Weights of a small GPT-style language model, trained from scratch on English Wikipedia.
Size: 12 layers, width 192, 6 heads of 32, MLP 1024 SwiGLU, vocabulary 8192, 12M parameters.
Architecture: rotary positions, untied embeddings, normalized queries and keys.
Training: a variant of SOAP for these matrices, 357M tokens.
Each number is 128 + 24 x the weight over its row's rms, rounded and kept within 0 to 255. Layers, rows and columns count from 0. Numbers have three digits each. The size before them is the row's rms in percent of the matrix's.

# gate: layer 3 MLP gate, 1024x192, rms 0.0662, rows 350-360, columns 0-191
# up: layer 3 MLP up, 1024x192, rms 0.0674, rows 350-360, columns 0-191
# down: layer 3 MLP down (transposed), 1024x192, rms 0.0668, rows 350-360, columns 0-191
gate350 095:104161165103168123117150155115142121131121170157121083085129097096140123153147137106127155139171145158159119120130098156116152100143087088163108108122151143113148084161083133139112084143155139132106154116085108125144123089118128127126127143141150118105154117145090155144136149095160106138120134144131127127120102142145125097127131141115173153143103100131124117142169153137164091117191152117121161113138139122116167156116139094061130130130109119148165175111135167079121141115119103084185144123141073113147076130121142102139116147122150146150102133107135169129119120142121109144
up350 101:138110111124117137086139156099102148146142134125125147157129116109118148151109120083149098142154134077164159130144072110163108129110072116134140133117155169105089078135112164106168108114117135122125158124137138097116175160144162180126129135147149117116106119115094126134116168148149120117181091121107137121158145119138070119133096161142158130175176177104113130159147132118136155132120129134143114112109121123133145132124098110105126102146108137118062115122132082086109104123115134130128121081163125136142104131131053172142151141105132157119159118126119118122117135089111101104
down350 103:164107093136115139113123125085163082155147140107087108174119132125126144118097110088097115102114122131120073153105158101085139111138157139099162123112098117109139137098104119098131105105110137158117090152136131107131120146112122195124115116182127106102099150106121152090127097086140137120162106140130092147137113126099113136138141160144147139107144160106096119161176175078112082156144114136163102108135125111117177116116132095078122129115162144118152124141122118078114092133138133082058126113117103128125111082131114143127146161120113139127118111123138095136100126142146141119
gate351 105:139097125116145118118107099136096116138127127122121141161175157121126120144104166130135110130091168109161119149103112128105165160133121148135144105137125131137159152119114076105107112069152120167084165164163133121076123108125149150131098161115127131184127150122128105103131124138122162120100129165122075168122146146131123094135114138137084092101114126148084166152103157098128121122122099114109078108158146146104155122131103152102128140144118135117164115158149140147138131133094117133163135121161204086131151150123128141120115114152093113161135104190133166161143100088124150123
up351 107:149148121167121143170107125123068122106101079132121139147120139112129135156152129134154138147156115128132118144060107155067123145107093121155149104094133093106127133097117120114106136093146156119121104137111095163137106133117169122160126126127118132148099093103093102108145129137121082113145131170095116157144121165085096112142105111124139135098083096157147115147109118123120151146114164123157116159200153095123118133110100112141162128119122137115104127114102134153137130156157119114190127112120138166155179154104127110097118099177106136134158123157173158147126112151088146129
down351 106:144099130111109159108107138150134106087120166128112131104128117118133116167109145134087181165068142107121176155097118119121088110139122117122135078088108109094094119089120100102103110112118131148158136102148098114104130158092126121090076099132128148147120162124150151161136126146130140127121111147127132106124114129160148134126131141120083111117117120157094145133106123149164059169147111112135152110116093097109124091091119127106146120147092102098163147149134136142163134136104126111158153129176151149109175093119100146101165106149116107196123124151120141152168129096126121141
gate352 098:120122058127154123156144159172070159139132144106135129116113098109166168141128137093128114108140146132133128143067094124075128168104109132156117089109138124110167127131142102128155141105149140135092150125104096143111111096142160115141085100134161138109121109156094113136110127159121078133080142140153130149128172135135116159098126138141136103130148107119060131147158106099114161158084121116132138120079091131132151145108143090109144107107148146115089119118103129085098119172158149120151144119104126114139130115138116097121116105084158101154109143146135081138112116145163106122
up352 095:177128153137152162176138107165120156131119157088131158131101110119100162084133154126109154126138147112124111128095129160109110146121094101122117149094161136120181142100111127165150154121121131104077124135154107131154116153082114107131124141162105148162151101101126099117099121129152145087102140127135111123116117120160141134133079133117093109130112103125098147135130124136141147144111100130119079080105131168147155141129093095122136076119165200110131121166098172134097142154153146124133186165134113122137130119115098097116099109116141177147104104108094107108109151155141116106
down352 096:138124137116145162119168113147076126133166154114142169135123137126117149140110099116129083122083128097137093186101169124117125162105119126139118143140098125146153074138131133077121095126119098138110107130120130138127158134145156106165079075178102124111146113114101106125087146177145106114140191118118155116167133110138110164163091085117095171137118144171082144153163126125111101141138130102090118112077120129113113143112135118145143154131166110109126138170149145129085116155097141144152158131118159138115116106092112127085113145112118123130129106132097098109144133103142126134
gate353 093:131134120181134122178135143122116164133171097089074113123152111117152139080150147140136104154162155105105123115144134105110114122109111137140137165163152096120111117145118099114157140098133132178119198127106126138142072081100118115150119147103118092113089115112150058128130129110101097112131124162127134140123127139099101153107108169115101127072114123109150162121140077125129158159123132100102173147146120122169133121130146127152092121103113104104133189137112140089182147131100143128118109115161156133117115124139139133141140130127121130145115071142149083157136121110120133132
up353 092:128137073152083161142138177144139122143135100113135158098119106109103077126146095121107079133097109148065100099092076107087085095138123112141146088166128098140132151138144148171150115127148134151134169133151145093098119152118111113073104135138148094130095112134150145109059154107108102119104141160144104120128149116127119147158112117145119138137114091108100138164112097084135137102113149138124103132126109163159144166108093131128133115087093111120087123107138129105138119091126148125105099156145132135137132125145117125088128112164147129072117129157133118117108096130140156120
down353 094:116106158132098155136137167155118124144134125134110108095126105107136116130099175099127114131110143151095090108141127161104096152119103120113175128146145088173155127154124123153107124090184102135123158138114161116124120114098118108129124132135138138105115104163145159128112143121090111150130176119119153134136158119147115145128119092139125151144143137114134077139121143143121136086127165149124094176101139121183131134169160121128151111125096084122129127151131111150153129123120150140066119095150095146087122104089130124080129170087117202130137080164143105155133162143075120099
gate354 088:117119144156131103104115133100119134131198150097138128184107119150081114181124126118124146119139129128163102116152086142096105122138139119123104144113205146116058134129131100123197114135086138168121123128112116118148123108118106146134112145107084139115096172090155145137110070130139174128135108121113127112140118096106086110135114126147154150156136112169095153142125136136113108127117140156107145154087120073111171116153139126133090140152124084121131078149139110124116127082129170118125102127138097147123127095089125147171136114148125132135124124111153123098094138123102126115
up354 103:152140130164102095112115080132100103140121137087091147103133099160108121128160096114113111120109121120143123117130108136084158132129110148160104105140087135087126100067166129148146098136113121097142177129111115119118169102122181150135145139151125093169182153141109136127158154144160121135141146085090076116103146117137068108129101139142172112134169113139103140111139111082109165122098128080124150122136094151080138152133155110091119121164112121077124139122143165099105142116127134121180161106104143129144116133114111130147130139141095116138145133119161129133106140140133100164
down354 101:191147119166124130077131105152121146105132108112155157092102110148115176138105149155107127106134137072162090106106085135142102136125126101115104162102160126096098129103158140123156081117131130104094134133162136150136115125134144106102119148122139073163135138111129136153141170111093132135101151108123080142113123123150120162077124131123152164154122101139107139142137135114100113104138147174145122107107146135136154113179144125093114093131120139105118124139139157069110153103158142088112143093123146079137088132075117153188126109134113157093144098105152121108152133127119125120
gate355 088:105162118142130129097110157127117130131131101108116135158160134112108162141133093112108147122110149081107147127115113137123101121126108161121132092107158125105120126140158134103143094161128136146146148138125132154162134079126127114145108129154092102114109149123044078124119163148093109134154118133147093076086072119124127150118098135172112137154128143088140144103152106136124119125126119122151166126088137135147148185141132136155157084089133108114129135178152119066060134138162125158084123176137115142116120104128101088118115115132110162096154121125140140137109177112104119132
up355 092:110135133129144127074103170167150148103147138112104129131116168148072104124123081120095129128127126118131130125135152162122121140106122165101119122138182142115125133131168152111152118156146172193094130176154121158146153075148132129165086146121079126125151165147101095110152115143078111139149118120136117091133096089120111181112133119172080106139138117096135127107170128114142115098147139164139172128126153137096109122130112125139138102139131106152125126148109108094084142094167100137080144123110112135138102128130105142137148116136125169095165124161124166135125170130115127127
down355 100:102088126112134159086074161139168127130129159151123123113103135125076071154110160130113109122154106106114115111125156196119153134118166149132108126138163127156110156157139147133140149117157164149147147167158168119126109085089143103104171135159141151113147144138141131114136128136112090122138146104143130118119127118115151156135136115130107104162144106132123135151122121100179108086142137154130112137119118113096130088186127139129118107160113152133099127118121162192141150133158095088130212127118137145187100158133134142162125128145114132159129133163120150111110139129163137103
gate356 124:083143136130121149123128153128112136142155150109154088125123124102138128061139136144095120088123109130111114147158126138150130141144126127143154156110144180138121144098096146097173108133125065120136134137165128114138120118115161143144083161156107130037117099147132125118094122114183108180174131120105167127092101110140132155127126117080135161125124076168122119174160153126132171128119114134125116101106142107117115152161127161137115138130097089109162103146105075148114144148117101115135173117108131113140137135177126128114134093129144120139163157149130162148142137140152153112
up356 134:159108131138138107129117102131134115119105101126117151136139125149124119190096115099133129177136128117130138100101130114112121122118131139107099105143109070127140124166165109157083133130141186132135100124088110157122134145149086112124178104101158123229135144122121139141163128143084145078083130142133109129171151141118143106123143149173124103132137185085145138080110098121118105132126142120127144167150125162133138102101128097109140119120176161145082151124144172107144114108132150124127094136145111145136131122066128125134128160120098137125109111097134093115123120112097098127
down356 064:102132106094098141128147134131144111125133119108127094135115146112175183100149104136109139109145091115143127137134107117145132110146116104109149141113116183149107144106114147089163125139133086134154139130105127148166136127102176143161095137120100131085135111148125135090059087101137112150130134137100137109121123105119157123147126126110101154144135083133134124152162160105121189112101114151101126101115100136125135098131130136145102115131106139100157105145142092122140130130116115117137164166094141115136150140205136132094100084129161065127184155151154194178136134137134140118
gate357 104:089094131106106106117133121148117148146130155121138125146103179122154136114149150165112085129154099142150123170124138129094129159079157106107126118156105140135127163126104181125074174122125163143122093144158117152123138165124119128138137103166118147132146135152126116106163119140152126126122140144154128109122132119116146108125177127126112176129129120150112157150141175094166137078110133120096146102091078141155094103108145066118145162106173139108154149106121118168111131122130148147113185093088113120078127151169133139155126129167111169145134122095119121141101155102113100096
up357 101:131144150081138093140089151120084139122131080127146142142115084150124106140136132132149130105114150167152162126176177112148125202131100114092138147147137159075098132096132117138157136112094134101098117130145116118160092095100112145128148175074105169135128128154166074143161088126117140155131142136069139171129151110156158158096106145140107171130139096127113115126135167157136106134122111121128136138136148111137137123118128151106109116156111112132124130056106128105117102134103131138075120112144080102092134135139136097154156134141127144111151155136142138106113102128142132128
down357 100:131109104052125119161113176130099078172125140133156137085145108090152144140087149091103116148139116126108140097143080140131132122131144168154154139117139094127112106132147131152161129085143095146141155084109178192132144126165143142109114142109106098145136170106126177138094110130075146103172156148092139093103128125113136145156144130126121077139101150153109174101115125124163125125130122161126150151142091113152122144109134118145120139108150133125162118112116146122120135164157157133136165122125131089109124109122110091162084142128121111094144117107123126094163142113160113143
gate358 110:128152115137125093130163125115158091117131129126098143135113152127169144098124131172140139128125168134114128134128114165133164150150158081156084096103148118126134152129132133148102166118158150158117165174163136110121153157116133127103131093124074115140148133159166106164102170119166123124146134106105094088129102129158140129111181125140119125134131132116107136147100181137127085135107141125100103134193128100138128152141146114153156094111098133158069161175103093149171157113145139150130166151116143125126131109107119092189134149139084110144126144152096122128135104145108150095
up358 104:160158097112114125098138145088166103112144175129113141163093136129151120087117130154139158096149164123124102166093170127169138182145119111140080082100150111105125132145140131115120140132168156142130130156114118155139120182128162112126115068094105142132144127146136093165110152138151118071135131115107118120126120112127105113105156135133094147159156074095114160165159145135146079099104118131120141133152119148150164125141116110154136144088090088126124162167141102152143157145102146134136152184109138114132137151106115131167134133114100096155145173137120105120117131141156151116
down358 101:122109115128131102137132146144089161129117094153135115102141104126128103128129129133137132122125108118144144146138115095127090116143153117168173114100116143078111144083144098056164083127179141146099072127126161133185143092156105127135110143112151124123100147138129136145177067090165110154094124108143151135161144098157114121182084136130134141113136141155166081138145153129108150168147117125114157153102092140153110128111093109130106104164136121125133127119124145125126120117134097141147107106122137187140169159158138125082111140154101137110145151106135147103114095143095100131
gate359 094:096145131119110166136106158136131126121163143084194139118124125124156111127135144137107165164137107135105126162143108108133160098131124123131120140159156130092134103143124120147136134114107123156102194129136147097151144115115101119146137138140114112118117164140123139129089139133152106113121114136136097127175097135129127144070127132161114109146150152161141176086216139107147147103093102119151086123112164169116141183141111105092139095104115161116130125091147126139109100132097132160163135104119137118104118123172161169080145163117115129136144156135114077140097145132144182122
up359 090:154127120137136122118141148108127156182141131124111160099083150124109146119109152131117141085125094107149116084118161144122063163139169158160123081153155130123175114120109163137126128120104153134104123093118143106150167113132148152130122119103099116103106133105087134167120114148159145152100143169104180133159120132119135109137130116109126148154137135161110109159106167115174121096129148127116154152103101076100141132148104114129127147163141153106104112166093119100102131113122146144088130146113185137085128137113133119104120119128146148148171133187114084131102095092076120145
down359 100:133150148088126068129120139144102172126143095118127114080136149114117144097147114125139174181122125131103073129141111147176125131130160162126137079146147125162157114141171146150103109134109134118121151100098172124155075108137164142108152106177103141124132110147096146144152117139111168125095156108113099157143119140170124139103145108135131138100121150147122094132129182135103077165125125156141137135112119132124136083155112141147155112168123112098107109098112154106158130112120149110144128096120148148115118187086152133099113157114136108156180113152104112124089147136133148161
gate360 099:162098092178122074148133110159111109180126142156126118113116108096154102116144122160141107109101141151095152143142110158108137113135115151127121094113183148152160108114148083145109150093128150167144134144140119147156134113150154142095088117153109126137141155119101156142083157173102108111138087161123082154134136101138105150109151137135140110126154145128105147104174157155123098126089135191140129135143159134105123131127147107129128115106121107166124106095108092147145137089128150170106158136123157109123094116174090147097121128123130136097081144156144157100167124121150117093
up360 104:113104102147114135137085100153125172138141102155119136170149118157125071100084129118145083104136105105127093140118120164112134115093128126162119126163155127146145150150146133140137174120125144151114116168161129128110123170116189168138143142129178132129132099141129150085147176075135138146117095130146127153158133098141127137113158087120093154125126126139144138140197108134138144126122123093129121144090142135110117133112131097129109120123095165124118115119157118104101146124154113124134125169180145134132146105155057122167069152134106153141109124133119105076127161123083115128
down360 096:110156140105100162129069094115128140168102140116145135132118149144141109126110090136129111096164171069097128127095139147138151154106121107137112138126099100089125152116134200116111122125134116168112071134122065128123121113097102125158118183145131129137140096142127103137102150095136109095150119116157126147152081125113133104136122157133150139177147165152132136157111149120114148124119100085132117156102150150136158144141127145142123144114138115120098112132113153110154146132121140162090114124091101120196089085128108113146134112174072100111138148129140104085101129128117105155